Weights of a small GPT-style language model, trained from scratch on English Wikipedia: vocabulary 8192.
Each number is 128 + 32 x the weight over the matrix's rms, rounded and kept within 0 to 255. Layers, rows and columns count from 0. Numbers have three digits each.

# layer 11 MLP down (transposed), 256x64, rms 0.344, rows 31-137, columns 0-63
185149042085124112107100136153140154149138132088184113106060106098094089095063159113099177091154128172080149147070161077163178138133173094120037150146099119158183163160145055178175143085197135
100096184149094179126166134164190142115112168116147124086112142074140134143130132197063100008167103112107109192095145136148199115150101103108112079187146141145129126117165130158194099122182090
103124130064172104145141120126122144150134166124086132100092195135076116110147163124125135142109097148119169158104071162131137114144127126124108087131126119137124064138121116120144136160107130
225125093125150130076082097123151153129182132140127153144160161111180112128101142123158150067180115054154079090078156173119118170191152110126107179131092155105197142130159121063149153081158130
141079094071141125108110131085162122183164078089112122099063147136105094165166148115150128156141118117136070129114148137108079084145110170154097155139115111068154139138124123145120096124165169
124104088108147181130131120194117044146157211147105145118104087109143166129137174162100067161132138090094174091158113087135128118139194090121126145181111097115081091112144005064105140153122104
119087134120099170117119128163146128135067103161108121119125094091148134185181123119081054122127116153150113113139104165074121097139168138136156107107177094124096152085104112097177185172129102
117150120177029110123181101167128090085119153159093174086165123076129122130141162148136101121160158117152070168093081097134106127116085115111120089104086104083086105072143127131170144104080131
148197080067147041130117101141084074154098088145145115143120117169104154146150195096138126141075122141110132175150147087117184221128120154082106146165117144160106195142209135139179074116139133
103119099199076092090138151145058154138143139121098158087142129136126142137178099162062155089185166107188225115131114148117065115079224104137165049143069120128155148144157134079150222144130126
138149103148213154148114112171122160133147157094076082124146083071115118119118143114109112128158137093111157159123098100193127156142224126094120110127134106115191174152086169146111134158178104
155093109128048094087137139118135096127185153104125164112152138185095110196118122130158134118105103179128121088169169148174162111088148139152107137065143105142149108151115166064122171162093151
085094102128102137108083162105120136173136097100165131102169064112099162099149133102183104093150167086188134085114161143077091167128163111129107159209163130139156163130152101151103055108140139
123158191107130199148200108125103110131066100137107115128151103122064169156091133161129110079116098144078129075185109165138142117141111121164120155146082128152098148122097120128130139155112154
178113128122135158116152166134138082125129138133186179187103177118156148071132154098181134133144119115115131186117138149141121152114128175128108124103111099114130095027127149147170159125121148
121118123172129132148111156089140072175149114095181148159207144153098074142161101084106150144103113177130064109140174115118136186103104122177142103100179191140140152175123082147147122132149110
086185086102104109091211194121087071100075170173164102073101101124165098133143088120138143121148100064153122102121142126151133101137143101164077089145039136082051113139178133100111104133164177
133116049194090139100088130159134118110116127053145105110149119088136101085144117127138138091128151103099121127110127134102141149121134131113134091117133137076138111096144106142132180130157121
141189152101140084143123106164079093117151086131109140134116172156129090133193161139134136203124064181187090141142073117089124105140141152059132097125143188095097117141102115091184141150142176
119143121131134174179102137138147133143101082140110116126125063083111079103189129146065132125119120126118147142124124145104087137076086139153117127140137105142103169074097097137103120117195127
088162125184145147099068146102134138141149118123102095228123208174065156097126136090109161140204149202086088097116145158139184166103114131092166120104130103102193176102078135098091164142205176
147138122178105149144090106160116098129110123176118127092092152147103129131108086112099135098131061124156160099156131112093140136101121079086156132040194146061171172079098083115116071161242157
079137127145150039116108091151161102113168152158119158095131079141177058125168154111179105116145138103180123127080095091149113042099093158149079076133139125137100141086127101098187114111125135
115133191143098133109140166109099176149120125087140145141135097145153126142056081142128114114088154124139135106136099126127144134155096089152163097161159102138140127117116182121154164141124174
197143144118148224169120175156144099174102092141154130151114088132119091102169147080054102150099116144112113117118122182139095198139078153121100109152133134132099171155140118134095108133130087
158112106112074155144211157095114169163086150135141134148198145110125137095074126083136111143160128139085146132147177105137160138114122142183153164141094131085088122201107098136161087132132126
121138083060171118135115171136094156134107147140110167145063098066090185161141156122120119126123106111094136132168077101179112121141117131149116136141082092136112034139155148130156156100057085
110178179069119066119084117106170057128148133141140112149120121102132165111175152160130148140123149113081084131103101066108147122140117110130104125097149136147071153088135132054146137165178114
117114088118117164113115155168097130114077128161141154177143098110189115171083069061078133088101164142185100102172089120109110070151129140169119176124116098150112160124160157116143166148137119
172112127105127139135119156091139133117149185107071095105149140184185155119131098124111184110139112061145126141120103084127177106147145085121114134151110111135135144152052147069115149120069142
107248109092093123145145107112179083152134168166130154099142118120180129086137165147116115136127048082047066147132134157154185122121142158156114139156128035121069122048141161130126129105154108
117138133132132154155131180144070151149196104146157113165118106111076074130147139116128075148142073166127112091101120149089106134091151132169118142136136109115100159112125115075115138185139110
155163126120107103121134118118115141144089126162122124161159123107159122202093106108149145129122073152137149099154174140142054162165168167170127109076067119110070113135060162125103120126099073
092138105132130133089122154106170173173064102185130125109158107100088126133049163226098145107127066107088086117162132192167137105144148095130044116171127124122137147102138141136089111148113093
150118110106132137160188118116142074125104170109101099130140137190108131119091095150108143133150139151139116066153091139118141125148084108141140154104114110123098138156087093070078110165094136
153055143111158126204084143193162132151166148131125082135101121095106108094176097075082139090211144109124087143113151115094096183182135119105110097168103121201143076103166069109164098169138178
116127129081119092104095156116129153057158087148123229089088127134114169137183193172171122144142094121104110184136095135108098102117119138120084104120134108193095083127139133181155081178101080
138147139131109125110132172101118154147149159063118110148170117138105140141128159174164111127098146175107110153204096146103112184107121118130089112128117168163133106124151142123129179158122146
165120140069094109122120096135139145129075125137146113152113173154093123155170122138156083161108172095119165158109167152108131060132124119128112149182101083094153096084159152079099153091148138
148118119109088135170118110129128166129108103119158185181130095108122150129086130193136094119031080086182122105128107058151113106193120118121110130194226136094169124097143162139144106143115110
158069121148148144116114124134086195097182138108064115128128171105080139184123078168181099189070103157162085192188159114191123178103126119075138120098094148142062147141149097150123170128074121
135144110093119195103165110150108097169108119090195085161117082093146110163098136144099132131128136127104120143139162126119159119099108192107163118188119086112109169155116101111106156094103130
179137073154165114162177143120082141116104165129142097171136173134111133099049100219175071112116148103133093024139135193141116165079144071191183161118147109111152103162130129131136151125064114
107135186171097109119118182078066146082168100103048134134177215141083173095066113188114160077150105155158206081109176115086139128124097109114072080071156090184133144160104075125107150204155159
077095127145197102171106102116175076136122117156131158137072121133135112027158124112140082110083117133131108131140143141132120159137056141134122138134105093050162124112066094132089074155168108
144088117114135113099140134092176148167175123143135138110099143121128142128157112078160098121063109131126165098098133144152123197134080139135128147106137101111124074059136103161168126132132098
122104087136147147089058169144149113153096104096170195187121116094109143091160098128109160166068117097087070142109147165131128176084123126144143053144137142098104159077122122151124116128119124
147136111108120083184194089152198073121128108099104120125147146120167035181078106112084101172167162130126117118137124146090148175123156132185129107080140125110107131134116099121122150142092104
156173124162158101149160150128091128105127121221198108105101162102152099092114174158143148088188098168062033113145138141098143131116123076134127102134113130147100112074147150114124100158099120
096084148087150130055135140134125147150131109108143135088109097163150091109125094124113177165066101155100095097082133147144118142124138147127095119165094133083119141135108114126089147115072127
132118129128159125147100120142127122165171148166111164135076080130086181145170154148099135076114135143154135114139091140169113139146064103138088127097027134159130089156171163098142108121100095
135129133120098068119148119142117081134120139133112152154134110142140102101115151175104131155113090164106098151143099068097093109167114128100095105119143171161097108146160115113217178164122160
055102148112103147112069092120141161112080147151147161149155168143069146107123190150147152165070141156125090121139178151106135130076188140103154194098160091140089132115132149108111193075097112
144124127129148146171158148178187094157160175065157149154103124111107190118177148108145157177101124112073119162117101162095102131120107188120109133161118102143109082130169125132125077053058038
123140100159073177136204110095171199103107136104133146123112140063129151094106147099191138114192186140063138130133130133130116117165172114144105128103158106151153042162129143146163116107113123
101159177176179143105142142123180162145098120145100106152110106138112094139148140133102136110140137137144109154153150084171077049104098136129132156066117131098106113076158105119103164159151113
156080142061185130142062111161160131094211149158219064131098184175194141127152160086158093152120121092132152115132112144135089103136184189057134101157115151173185180102148199200116048080134120
139166152106106105122124117143175098134040122131157103135115109138190101160134092091160135147135143120167142099122090143136131130133100162094159119126081074111077080105129124154074136090095101
107124121147152099121186146160137158082090081153121143117087111111130119129097127146115106097142084162136106109141168104132101173142099127150123072108089112170133096114133163140167095094131112
164204148178116088180165185103112037190091106158120119148155170145118095196116138132112086171084118153131043080122124137126051123101093165150100092085126105105172123117148151076146167146103148
160094133162108089127124115089126125081171194076114141115095152188157118111135134138163116155145145141117149126147164103106115158157143110164165145114153156075145135137102105155152095087119080
131139136100126146138158130146141126073100056081104102145124069126070120200099177182125071112121118151071087086140151098140163149114092106119100115137142146107084135064124093169117075169134143
115106121121145111184125123118147127147101146110140093109147130087186091174150115111117144078122136130124141203110140133111152142114141118080115137111107096139152142138140158120129142114120137
138138198094136189152192129126149143156092038191115099130194129148192166123157092093117112093134163196176086108091194219142165144106151106155092182102127114153134160131130146109116138160105138
176126072170165125143149124128096179113099188126158122143104132106092094154077097120126090113138126217129123126095108122092115195113100168100095143136183111153051179127113103138162090143082103
111167193137073100095109092137042118109110117115127130175176094116133122170100117162162174152130129144059165126101048098151136117134188182159137126133140131112122144121106205154117135137112120
087112145056137167160153163123123139121138092108140125126149135139131100096111128141100123183071125176121145111147128091135101104104067129124097097194138155113123071138149132125125172139122120
104125105063124065134108142081133094060092092149128142129122122120113124125127116151116173137120115119130121112098131169107071097158018125127128128081082058148097112150101115123088132141160124
150153145173090106141103138117177110119124107127143186172101133142147143176109111143111116146113111139108174126082167123088159156123064114101113133131165148125157068099178140072103141137104106
108152115069094150165076120114165076081086137135109149164120154068122128112191165129148119072121160126147198111145144105150150077079077140118141082147169107137122084130115170134115109146086149
122104086111118123115125138143136121125119121108141060085172097129098169130137102108126124162157127174132125155146157128106105135124123134136131105110146144155102127142123136155099131137115127
159105109137125080154087203166144111129115109205119123150147088135139139123076136150181122114070109140094138101105165109109161148103134099105202180164123139113135117104125166164077140163087158
167161122114150061066110161069136115121158151108087151142130119170094185072106106111158182162121168100174098071173119121131116103092182105159182082126068094152132118121126141076152113130104129
156120176120146117118109182183187160117120112098116164092086137158120078104081130089078137123140118122101121085153096165123167140142164088146160133131140121140118128122097106131141139132137123
158103117114159133136104122113119103148206101106123129148126126132117176170200167145116158096116091104094145213170126106119105172147149163150112117143105144138132164158119107114137141093129141
123101138077124099161154121105170189096107123125132145060154098109182138122108116110093118109172139206107102161105112077134180131135097116093108166097117178133129099142111149151167134123073119
099105132102091180189107094097139122116106108133161141132085149115129164133127158116151158104181138164171167161133087142072160074161150117102106172144076139111141129168095106157094106165130137
086135115147116145122154113067145087138101135123161212131097149085133135133128125088161096142145072096151145170140131187162120090156137179090103174142205105161104150054123077134076145124094130
132137168131116167197179163104074140185162154086119157199142116100122148105079106146114160152138133135126170117176172063187096156112150161141131066143120151196156112092157140083172168172062168
133111160157144115088114098129124186099192097119151111155159153159170130131142160144156124074136164055166151134113157088114145117132177137145163138136084106166163102186141127127162135188173087
103103131059129138144114150158129120099177092178085140133110105106131097119140133173127124143144118111127071154145095099091131158137149121095149116135163148170058117125127094140157108132164076
144144116093135149138162142141106111182120127172166190143093137127125130104082161138114153128101086151171124098117102113083117128118061144155160111117098093107119165135077126104141141131142160
152080129140116118131130115153116157136123099090126168156103153119147122130169134200148137134110128107083155167138129164114154124151204110135137097153173124189128119130188151170141133144085141
148055140109155157123099073116138124134114135134102122121082151146081096144066131132117140068093148161103089126175174117176113123098148118102140159108125149203081193179118173139183112160135133
134166128107172139149136077158148104164084066054201052097124143157120064172143127134085114148117149190172153195142154209084144114111148188091165195166133121159102204133105156127079121127117062
067135093110149155119136148147100178167131106130140208170135107169139187106118141149159139168153163078065141111144115090159122153104148168171161138135056101087101116151127106132097106094117054
121129196087100121133195085130027117175134134172160122127102161155131071059112085186134148178124102203076100112138078151111140109118141128132154127160115133113129134148101137139131135160129125
127107045117149126125116108153142178149126134106071150108078129144115130124164156088122133118127174126139094097121096111154051086141126116113100096104181153142138195140078173191133107157151172
097131119137122103114166135089115153117086091137120151168110132080127120165144102157082105110129127126142151098161120114143131126054101114080119145186098128143114167097108129105132161148211102
095130169087127166152155142096125151133138173061135171123079128093114106146126149142152074133091160137092135130174111193101156122153092119187147102128134098146099126096125077096062105153042118
190080125126172126125137063157103143111103136155165101122158117149099096101119126143117141160136127099114093148070135160156113149152125155111156106117169172086144158154143133178123077118109054
061119140128079156128152095132099179114100115155107136136108123099152089081071138102116184067125120181097075101146151145138159094146123094136124129095129139160118123131095135182178163130128192
108177116088166109101111120117081084128157075201092180189137171124116145103107163079152136164101099157170066117117139119146164123073194143122109146121147107157188181142155110117126095101165130
058102100190159179168117196112104094111097136110143167172103065144141094130102111118115122112081122126061121126092190142118168166094144152129121120188165107081127112133141128160092162169189109
147075138133094118152134082179174097052152039151100128055132140044173127145140104145170113093103187077109153114156124155106099165067131173089148125108178135126099115091139122086084129098140091
141120105162138138094122147170089051072124177153123132165102133149178066111161161135112167122186099098110106120134119093110147187137116185115158117124147102095117142078177150102158127079134167
118124099168137138080075152100137099106120146094153078099170120157086156120117175158161172209122233156148109162150124190084179123095101114154078135133151132111112145147123101081151138152118139
103136097148166098161100116120115149115174128155132125143084157118173144089121148116094153112175156140134124199181130111134147097115143174071119069154146128113162140111140099141143155148176120
150084114124152124202106120184060115129114119088112137097057109099081157102091109164100091093099125172064188168154078180089124125117144177089129081181118145155158106138116125100077151150119174
165119110111139073136156123168093108106153152078094123102105174166106095116095111111115172153123151120094153098124107104140102132130147118133074174073140125089120105153091095095127119163115101
181133120105174171153140108119150151161096105193164126112136142137094111107144092106090122104066094159160124061098146174183141159124173113102151116128195145157133106129131175129093170154151127
104167098133118087129119134107116144108130137150115151118127119147141125130104087097155133083100152131103131139091164124120135098176133093124159110141130170171136140089112114126122143132156106
171107169128137101162121158126148165129144079120146157138109182154114094147125067154202126146046154121221193197159164130071076152144031142133149157103124101146117153055141109236132075157200201
117122141116162155102149143148170101139125149077164108145145128122182188178137161057115131107129146145144123093161135105120149107149123215096126133182061147083154106124107193172119145097061146
196101184099147171193125160081116159145113054152105089147136155065094116153105153107098112124108105186164080159133176117149111196162113156126139174155168214131056125191095122147117127134116100
136105136107133158118092138167164121174115140107119177164085082083152151167151106113101149135089172128139141162107117128115113131119100134097124115144119072144154109140134105099120080127076092
121069152128131167122164088135113190151121069154092110109164151118141085079153163138152138158143152068116086125126157150154097143143121134117142151149149135137132159120116083190152115091146126
# layer 11 MLP up, 256x64, rms 0.332, rows 32-138, columns 0-63
160207091154163164129144128094132167135181119110147096132212130116091146158166134121188113112111084090132159172144081108124114179182087059068115128141102101088203112227157159189075162071147139
178144161154093123151097067102129111170122134109131173155127128131166122091108099139111170132122177123142119089144156100095121108142078132140149163182092145180119156140177157158096099126090110
093152133154124128115111160098112100136110134134097093121085065129117126143132148187163153117103066145115132131150158164132122143119117143073145085109125146161156116112168115229162125109127140
114112121140102118156135207125146153080117137122126138059161108078137095171112117134148122132135112102156129085116157142101128105113063079127123104104088079053128101138179162109115128131144092
097147083198096081089106084122086081155090137206114110147082200100115153123092101154148062091120111130129159103125098185120092166118103147122112116106107161111210067130189131146183188166081181
104151094186079162105087162087121138127145134077122140153114111110174139139148168111102136167171102187144168114099124116083098122068094085144137173163143144195182106123106138113164078168117153
164164154122161139095135092165135090110154153070107151158131130127161117194111089117088070136104111131097111100126191108092096098175102091122191100121168128131126141134183095140200124101113086
110173139095198058114137153139102121134171138118109138117157081124160165127141187145224102105125133161118112109111085127132176126109090079058129127143074082111163190093191088187110157163127094
132120116141164086092042106055160121179105110129212122138154168136175155167084148120123097111229149161116138156161103101184130129103113130082188053199152081188096085118219109066150149218182130
096133138079160131166094161138112134101128130142102074110105129135165142164107064134117121110107179094112075126097182133104134165143120130136146096070076143146123139094146143170146113116149148
068155130165131151060099161100122081148097125121143104202018160134140098168100035166144140057133175131076097136129112167051071163149072135162171150143129188175157132123101124093184114121153116
111136125099159093055162126061095110119136181122157161160104109142140165154163088094160134046050143118154181098077159121145197110135151110146150077067143136168055132111165110120137122139136152
143122094072118155150086124155067218186159147163197142073117160072178152102145117105134144124177114141130124104162132138167168095140109106131158078131162096149191070165170090134128184133140117
141183135125177126080059122146147099127129160128104124139153109090144132124127129106154071183122128158148133183112144134112215123152085083137169053119110096176142117107117118062159105115114127
081132113170163138151101134090106153137142107199091084126148086132121144101146108144127041098140138110130119159082143188090064144126111165151173080072080112156158128059109208113197105092129198
106150147164078132150136172149130144145111165084117088097129097131144119088167072184143190207150125129071097133160162134167107132159089108153101141158162157203170114066160164111108141149127092
154087225137108154117096100160118105105156130162093191143138165167135153133120041135108134193172133108126152116123151131145143132135093136129099098120088093119159132155109133137131062066171171
133165106135134093172133068119101087089191133153192171108069102123168136127142110101164116109144109100121141082104123142109139127106106126118127150128172139173115142117111178100120152084136150
111122113161150119108127142142119150133142141152112143125116158134103161149113169141164108078159134052122099149108119131143147113171150120106127107133143159103159144177152144100140128140107082
132121079109101146142100218108097146062115123183081132164136133129164143170121144109152105100105042138130119158104076151040215126094124089122166069070115164127132062086167127144156143061138130
122193114137135112117076100038096099172152175139110107124148139167175144132082115108122106072163090109133136104134101123074047133128118064086136134111112113108141136081120191131126092206168113
092118157121083179145156137115150142132133117139196126089121141130125144148142115119119175204121099146184166087155147159152130133148127157117120122085162162115201112084196124171129177087094128
103129138122132084087084164167115108120138138161080132090118194158108142104171132139148109128159128125136110100072150117102137124157122097126108150156095151111133163120129153139162159090122112
086160094145162141166181127173117154125086122106145120120168194137088153160069050123091145138111149089129124061092151056119185176144096109153168185129132105094143094171120107176116117109163167
148177084155107126142131134125133139094133118147117181168120138128131126114118094128158143098091156054182089126121118141102174090156045080163114142123122109106110148104128063111102123119134100
089095180131086145142108102157127107184119133152177069122209135170135165126097124102070115083139126133169171124126175120124111133096153139108138156129116130133133131133116130203157123096134124
127063115155123124127085090174140174123116074141128099116153160132095132106094157168148112192186095088148171112129099195135110128120081142104102131125115154187162080145118220195134092112072141
121101233125188121125132125068182139154181160162166170110179085131154130132138080129176172161157115100086124122153107129166153193140076130148158185157161037112126128113110115133134099147175123
117145138165180155114136126133128141093130131132172098186125156160143183100121103139103170089121141208130107109100164138120096144136121135098093154086147147106131097128162091125136089124115172
098144149194088101165062096130135123123171143168088064101180141146112123154097127073178079137098086175147139073101101170091108158127107163166150097141059096159152062130155215105096157112160096
135125128105140185142173178110104073112143126113152118129078097142136122127092088162160108178192136102162124112162151108073152107101059151109182114153178124159146114091137170078123104074082126
129140177145131130127099157120147111146164094137104181139132163110165164103062152148149170151187125157152118144118108083169183162164132183074169130074153086128108148179165100187113107095114101
089118131157157108115140112153117149125148101199150125107086158142126131079155102102156125117140125133042115170153145095107112071145087125074108101125134155192148126163152135053167103092133128
120177108106106109104137136070165132145164086122140149092160135093168081178119146126158125162105072152118186157117085127123172109163141073095171136085150142069140089157115091158180121135122132
071097103067127018106165141154085105182159143142082129126110134114141108124126140095117094146135149103147159131057194124102188084156125087126135117097121161131166085134131104177122133153144155
097148073129144124145166111132149191173154141179183122102154203096084166213098152148102152088114193097122166132088123065204160140132104165075161106127146142103062121078128096164115114135084085
109144141122096115113134150127081155130110091141102139123106161155150171158143116131112137146183178122132111087164108110148152130114096166138175126071120109165103126143105124157181063088162127
132125110162198170128200139109137105122138149117159125115186086083082137126126161114118165202195152105132175095125110084076082137154075172078162184137184156094111095133121117188091078097083168
105137158065121145116090142115093096074112190156124107139139095205103161143133051137121094150173114164112111153166197115168133165135130095139156084129127117178175154075126159118126164124123065
120121125108134107105125090151099160166142139169109113171062122078122130133153158120151116151113157105193166122157211074093068168118157059061117124108103113129149156062176119192152118162157138
107131140117074109176098061116169092192132148126177101119148142158153159143110195142150168152181154130166141120109143089125122115123109093096166143115087087101104191129117121124127137121102139
147168170119146007094182176092095101120136164160107142165149108088138129167165146149178121136166167198132166141097086148146153130152117055111192110172164121115142136171165190151102125136177155
096150118214155104158071124110126187138216068130082124183204189130204192142139114112140108048091076131118130092090160119133138072138128133144168138144101124123108142078125110064090105159123140
122102110131112109150144140121135115144147148154148112159128115095134125152097167179162082095112165107151173113100127111140190136123167106081147179156099062093136146097106093163117156120134098
083129094183116157093081143105127163178140127160089131111150139132151168134139094134112154139129194103148127161117070139143160126136131150201143114082147145145144129128147171166149070142108181
128098113134098112088054125154169149164094139145139122131156128144142124098105150099175164143105110170137147108067145114115129106166094159108136138092083075127117159120196185149159157156125155
107138154172105097091110153120148074152118107164129122123126139145145162111139126138215093135161094114078152150117157096120107107098086084100152145101070155124168160172089147131180119156084146
097085126134091100174108156102058118188091133169101066081161157183124188165127161124123157119192116124141140046098202123133149154151155156074136106105103096114146079102096141137121149106128178
106143098151138122114163123106122120229108098123178126139137105124112138139119114136155143104159186112157130086087094093112136172126131113146120149104136134197134111134108103157117151088124147
111075117147191150118129105074123125095141085160125141130097146135150116091133085165109158120194144045149085123123098102084111125112059150095140070135159085156114089124125176053099098078145176
117121110115124141122119164096188155114162144147144140157167108144105135146102088144153128082139114162166161135132175104136154089078116091159126180143146072166114114120140083048116138139149103
159119100130161124153152114074089140079112149146108089135102073066113142127168098156139068132174101053117126103136124173155033132136085107123132098137156144100135115081143132162124140105129121
103151100130162115154160101120071084158132164119094107101081148124183170194096073137118134147189086103115109131059096134108142071137109182123132131106151103151151057130181152072142048072114119
117164137078139064104115084105104102080121089062128128175167122186139133146119085140176146159149076140164110133123154109088103115139088140150121123173123076155133153101084106082107122053135154
094098152175084135152146148125144111110157189110095117076189109136087096105115191114139086153191083109161175078149108116152149131122044127123090110130126156174149127151081154167130152101058126
145083234228074079062157142134098127106123158100194122105074110095113149161175095113114151155091124224132216115151183106099021082163097101105151111117128084152188112134103111086189075159136100
086109101133129139122155136147109197098173132121141125184150178144105137106140133108139126108140153131137108149147138137095120078164067093133120133147086091171155160173090188164176128106100130
189137141123102082152127122064083161168172119128149137109165139136160154091126150129125112117118120087150048105131069096166172090125102092157122115080133110144121138107114143132123203157116099
178181143112081071093155107128161129131137139137184192089154142114157181140168113144115134099105194132171142125082091093210081101142086073166181104081089088078104136125229186128149146126087121
151155123188140139162166080168127147134157138127136127151166157138160151126115105103111097134087111114121152161131109068139156138155063145141130189139130110086056127108151108125175156132100208
191143183138131125126131120096116142152133164159140132128054143114117142089110143156082092189107115057080171088164102150172170070174085083108199134097102158182167102133131095203189145131116151
117147188099096180137107122123141138158133156150141127139119170142098187100143140128124108205134136144160173071122147098098090082143096097094173129149131115129151106117151109173138048112095114
113140065134111194158078149118125181128160131110149124110106130101138147179101145086137160117076106198138093189192157128088089082150112073119165071120178138096217056135134145136101165127120129
161087092164083098137106151111096131123120175152176109138123143146072170120114129133099145174140090106202163103105088117122153173101125107125130140117113166210128086108063122157117102140128159
116079148161107155098177158115130131099142161156139132107137127071145146116169117160121117116114064163182125118151153176138157140131075073103067160132101147105151142159152179122175127112168137
158122119181115083106062055130129155151094094197089118187143129109138134153136142126108155159108140152105143157115130134124128103113103136144141148077124128113122103112179121091129106130167151
145101099142070100143158157169117142154140131138110137131113143146168156101107169175132170071130154113154093085086063117078135079156072162126112174107145124110098130155131127166129120121113151
149123083140135116115103120148109167101110145146061137125139105123148166175061145096153133174128143104181163123125142103115122100099120140167070052097119124146173117155129160101145100154161142
134236167146085143136107148108128098129177138075118157166176081130151147139139127131102156128102113125152171117045083087167187081112097110125178113134097126189118106067108159115089139126080157
136111168174132121134128122141135150137107126087123173153090188113173138177120107159144153120123136069111113117116102187163145118147175118134123179141075174117135180129124116121179146124149154
102133130121123139102157146130072055085120161069099148105171150100161134092101131129080135178142112177151137123151100120111113128156105092183184109094150150095175083130151110101149059093101147
144104101136128133157125147083138125065163108194149115118141100095157149176139096097143147110143129077089148126100166096085152125104092095159166090113138099138145170185119152135100191126118142
091152128113173144142139096112137122166169162154178118172164108123116139092104162106113119131132113169167136104146167072099124106162121215159105106090165124125121088149142126205126131092126111
094188126155125099178147115122129178116114141117117120121116141118201143103123075118091124136100132102137102072148109116164107135118116078092097122099084142155106065122084156115110112125154125
124118132171099084147113173119148177113102096111151144165109148158158117105146107143183155109135111108116093122117133133056105127140089061190109151141140152095144139154117118163150141110092139
212151073146110115098112138154132202109115154156108152111102149103191118165092039135117154092137173173101137102092148110127142140138110113137150052139162147100097082101175153087141120165136142
058115085141113134152154100052168126120155115089163112134213159123134184128058188127140125092100074124145139129176065143185153140105100159034143129112164099094144091156140093098128149156141138
105190140179206111101143151103191233097099133137139127128203153140118159170120084143180165169108141142134098122116121094123090129186064189098101122191106164117118141095168116120080081141119085
145116157171095127120116119082104126125118133112128065140139106096097060137084130202139116114155104107109089152166118165152090152139109153118168101122067168160173158081111133116132138132141104
173179167130081098137107120111123164159163113132160143123114151102162191188110092166132109166100104129162101115150156099148111077084110109128110172146087125152072139141144127107175128177162106
124128123129180121094132133140094120118136149194139116106136139121090136152082125136164111156121093091093117150154134131124118074189100092111159080170102095170148179159130134141126110111095088
113101127142122094148097133066134129125119170067091174112124098194130160114114115142145150105120107162201131154107185086141168120109077100137133128140090116103081092120117113066143088138129090
133141182187134018102119120204119116084172125142118125088170130093171164201123087094100139180086122135143122116102094112163162092101132084106103148101149087158100153154117142135105130142145173
139119159111105075060155122154140126061180158125158041073113040076154131119141088126165158119152099177170168175128123138120144175139118144126172096090209080125170105232177138103136092175115168
129178089166170117107196134095120152088116112130111122132113093028064100146143114174122133130104130081134128105140128170103167082158091069108180097160137146134172091127092146126153143109067148
090179191149129161115121056128083165206138142099181099090135179167118109158098105165168110172130096133135134163127134128123156094085062091146100154077117145103125145103182150134131154161140121
149133194098126124174078131093125128099077160134070126064111141138147145124088072144137157161180087136179147106169161121076109189137107077173118176141161101086187165114168163085087134105169129
086156130133095171133119134164114151093128157145142076136155159084052162144124131149125157162119095104115119152129156147159114112159132124119113121160107146166165117135103160177137153126075121
135092077099124036147123128175135099100093131194132103114120119118114133140089130045091144121154155119160167147093119112126077164166154142084139145115108133160128110122118153120219144095124157
115194201135112136134076123129143141131153140104113140133145136163125112107107098191146104040109096132151157098116172137043090152103116059175128189137091088102121118174101134144113143086149121
179124185107118132064158100097128146156130202139181130114142052127150186152168115132113151186181148154190115078173137074190097166155113119089110104190163095137118130096135081142100071184159107
119165151105152108117092098064127138153152156100164134189189142099168172218138172101147148134122148128140142131069143114143106121100171086131122135144145070045104120100133110199162145157157127
088132099144142115150072119096156102092109134147104115181106079169138102180111088135122161109142125106121142117115190067029164182109124089121135133106151062098166139131138124107111126080109182
090195157153121130108126112131133069093138197113137150121141110143148155080152082156131158106129153147202149108126165142116114127162110141130115062163132103148135133125108117156079119098101140
134145123134157140151186114085099112083172135100137144095173105160129151158137115127138124100101102100094114102144122110147076084136123086088099156109075120177130137072139063148155090141121123
126129109099067143118137121126052156121094156124109091138100123114141144123132127169104156153124147139135125130155090147188089098144073153121133122164114149144172124090145094172244111133142120
119147196146116161093146084087101108100156180159149175160128126117099120151152141150106158164154127137147153133146147149140096117117123055102088085139084099197174182129115104124122136123138155
095098133145103074128156125164106113133082148148127138052046135131164184130126113150077085114136116139130210053080187136151137160136103114053109153174108085098131099118140099144147109100158121
097110118163124140108141142114163148087180142142057108124163088230131099100099114161158114117133135101101143151067106134115147103136127131115188147098108086155154148151131108066116107131095172
099153054092104130153119093124150178154137081093111117153172172167115137142124104180122136116118113096155139057085168137119143113110148075129137153047140073074119137069094162193173153091149145
148091151131124154136123120150124129135127125114143115127137137087135138102129175152102135169193125113133128113165105132152138166078121153121105179128140079088151098159149160116131109130117163
145112150120132123056146201095104102074169067180101084154109100148180145192154168125179197109193119145141143161138080173045146122128105106080194072102158120079195094187182123143153143099172165
124093187163125106078094115142175096157094131138186115148154116176132131194049117154145126158181130169096127114098121157115116200175154188099162093134098154180130081116144170084078119156157128
072128174178124113111092104148151185141083135149128094145179156097179098167095135099138110157142100145100152118139125141091035121136136070108096181148125121128159125146102162089210060096140142
122126148155122102184085136066108156108079123141099135073146139117128118127095140108187115101188146133109139107143117177124138103122084101109152122117094129158125142151130181130189130165121118
193162154131082140152093146124136090120187142166169131114118120165144169138102110137137133125037074167126161163124084129155157113145135062101147119129101114134157098149119141123109163090164088
178127143099098040172082133081109113114125109153111114157158119071122135165105081178140146149123139100185153097111110081115140101127147121079122103173184131157109178102116138126142107114143086